Each number is 128 + 24 x the weight over its row's rms, rounded and kept within 0 to 255. Layers, rows and columns count from 0. The size above them is the row's rms in percent of the matrix's.

# layer 14 MLP down (transposed), 256x96, rms 0.202, rows 53-57, columns 0-95
size [105  94  95 100 104]
[[102 171 124 131 101  89 132 125 166 157 142 150 162 102 117  74 136  85  68 130 139 146 108 130 122 124 135 104 109 148 157 133 116 156 122 110 153 136  96 117 124 128 158 191 147 153 122 107  87 125 109 139 126 164 113 133 135 151  69 121 167  86 160  92 147 110 108 127 130 151 105 129 119 132 152 168 113 155 144 124 133 102 137 123 109 136 146  97 101 124 140 100 143 106 109 124]
 [ 88 102 116 137 134 167  84  81 105 134 114 133 163 119 142 118 112 109 171 154 113 133  99 133  98 122 114 118 106 145 122 127 138 127 139 117 119 110  97 122 144 125 142 144 143 128 135 120 137 139 135 169 162 129 125 132 122 141 131 112 108 100 150  89 138 108 148 109 156 109 130  85 171  75 117 117 178 142 144 164 127 111 114 175 139 161 177 144 148  93  84 181  85 158 118 122]
 [122  94 153 132 155 139 116 106 149 102 122 170 155  81  79 123 142 132 163 167 118 102 157 124 138 129 159 153 146 148 136 131 151 131 122 133  97 167 148 126 165  91  90 143 125  85 106 117 123 113 162 106 102 144 127 117 110 157 109 178 150 106 117 152 158 104 141 150 124 104 135 138  74  84 148 139 140 126 130 117 146  93 140  87 145  99 123 140 100 173 105 112 121 118 124 156]
 [113 143 140 114  98 129 156  93 124 121  97 150 177 154 102 112 126 138 117 152 164 147 124 134 114 162 108 145  99 142 123 156 131 148 121 113 132 124 143 131 133 109 122 103 136 165 104  68 122 114  79 102 122 113  92  94 165  91 137 171 132 115  65  97 121 158 155 119 133 149 150 125 150 114 162 130 122  85 150 108  71 134 122 118  93 111 141 113 143 164 168 121 121 108 137 135]
 [116 142 135 155 131 120 135 172 150 143 146 122 124 127 176 167 118 135 128 154 129 125  84 171 139 148 124 136 123 123 152 107 130 169 120 157  94  81 114 108 123 114 103 110 116  97 192 163 120 160 103 140 158 131  77 116 155 121  95  83 125 106 102 119 150 128 134 130 143 105 125 117 131 116 108 161 135 120 150 178 133  97 146 172 123 109 108 142 162 114 111 137 102  89 167 149]]
# layer 14 MLP gate, 256x96, rms 0.16, rows 54-58, columns 0-95
size [100  94  95  98  98]
[[175 168 128 101 127 144 131 137 144 117 140 129 119 111 127 131 119 133 112 126 120 185 111 132 169 131 148  93 133 107  97 114 156 123 134 106 128 140 109  62 144 116 108 124 122  94 107 146 130 123 144 155 140 107  89 129 177 123 175 128 149 136 136 113 196 161 168 141 134 108 151 138 128 110 134 155 153 142  94 136 112 116 123 158 101 132 121 103  79 184  81 129 146 108 134 117]
 [123 117 126 102 163 108 127 183  80 139 134 151 129 131 119 129 109 176  99 143 116  69 125 139 117 125 128 103 175  98 114 112 170  86 100 117 150 158 151 100 115 101 129 131 143 114 141 125 120 144 159 138  97 153 144 145 125 151  91 129 151 169 136 169 150 132 136 134 134  99 118 114 131 118 183 146 137  79 126 173  90 141 111 158 110 145 118 137 133 108 101 107 121 110 166 138]
 [154 103 149 125 132 127 129  95 110 123 104 167 137 141  99 151 127 157 101 122 107 169  85 154 136 163 116 115 154 130 127 156 102 128 138 101  87 115 153  94 159 132  90 145 130 143  99  91 150 122 104 128 109 153 147 158 126 120 167 142 161 128 139  91 110 166  85  96 151 126 125 165 149 148  74 165 146 154 138 129 116 134 123  95 129 104  67 129 122 154 147 161 143 130 118 140]
 [159 141 139 102 121 100 107 159  86 107  98 119 156 152 113 109 128 127 118 101 124 136 112 186 140 145 138 140 158 116  77 154 140 128 147 112 170 142 153 123 126 107 169  82 150 146 127 145 128 167 155 155 138 101 132 150 124 104 127  77 109 110 176  97 157  92 130  95 107 103 154 136 136  96 151 103 168 169 147 113 143 144 172 116 148 125 159 108 127 112 117 109 123 139 144 126]
 [127  94 162 118  90  94 129 144  99 128 119 154 134 180 109 159 106  93 125 132 120  99 121 153 160 156 145 197 139 158 130 104 154  88 119 127 149 110 108 117  99 138 132 113 112 115 130 112 137 134 138 113 124 135 144 116 134 149 109  79 165 117 173 137  96 141 152 136 120 102 200 166 118 157  98 134 107 153 121 129 147 114 133 124  83 144 111 135 102 145 139 164 114  92 126 135]]
# layer 14 MLP up, 256x96, rms 0.152, rows 54-57, columns 0-95
size [ 95  96  97 103]
[[ 97 134 122 143 155 109 122 111 113 102 125 128 138 131 129 128 121 152 138 130 134  78 156 138 111 162 145 120 142  66 131 138 147 177 152 130  97 112 132 119  91 194 111 136 144 161  94 110 147 151 158 134 167 148 111 113 107 125 115 137 144 151 135 157 133 118 191 119  74 163 160 125 102 123 128 125 121 112 118 126  94 111 146 124  78 116 124 104 110 162 151 176 160 129 116 143]
 [126 114 108 120 132  99 150  96 121  95 146 118 119 108 108 146  92 128 117 156 102 139 193 147 185 154 141 119 107 103 156 159 106 140 160 130 126 127 125  93 152 122 109 115 123 126 160 157 121 110 123 142 140  91  71 107  94 151 125  94 153 113 140  77 158 135 135 126 129 128 113 120 120 124 184 114 169 168 133 119 120 137  99 189 118 154 107 126 133 107 162 153 123 115 122 127]
 [111 156 126 110 128 101  85 130 112 127 146 131 145 139  89 114 133  89 122 135 143 131  95 120 149  84 147 155 173 206 149 156 124 132 148 115  98 140 128 130 145  78 139 136 147 133 114 143 141 136 150 133 108 129 180 133 118 143 149  84 105 117 163 134 135 147 113 105 127  91  96 132 139 115 130  74 170 132 125 119 174 126  86 134 129 124 143 121 124 132 158 159 116 140 107  70]
 [131 120 129 138  95 118 149 101 154 112 124 137 126 105 122  77 109 125 105 134 121  97 134 122 128 126 134 161 136 137 129 154 137 153 124 144 157 138 106  68 140 178 134  90 144 128 120 120 126 155 119 135  90 155 114 111 187  95 103  78 128 113 100 182 137 159  98 127 161 134 132 137 129  76 137 143 161 106 158 148 139 143 122 139  71 157 120 125 136 134  94 120 137 100 178 107]]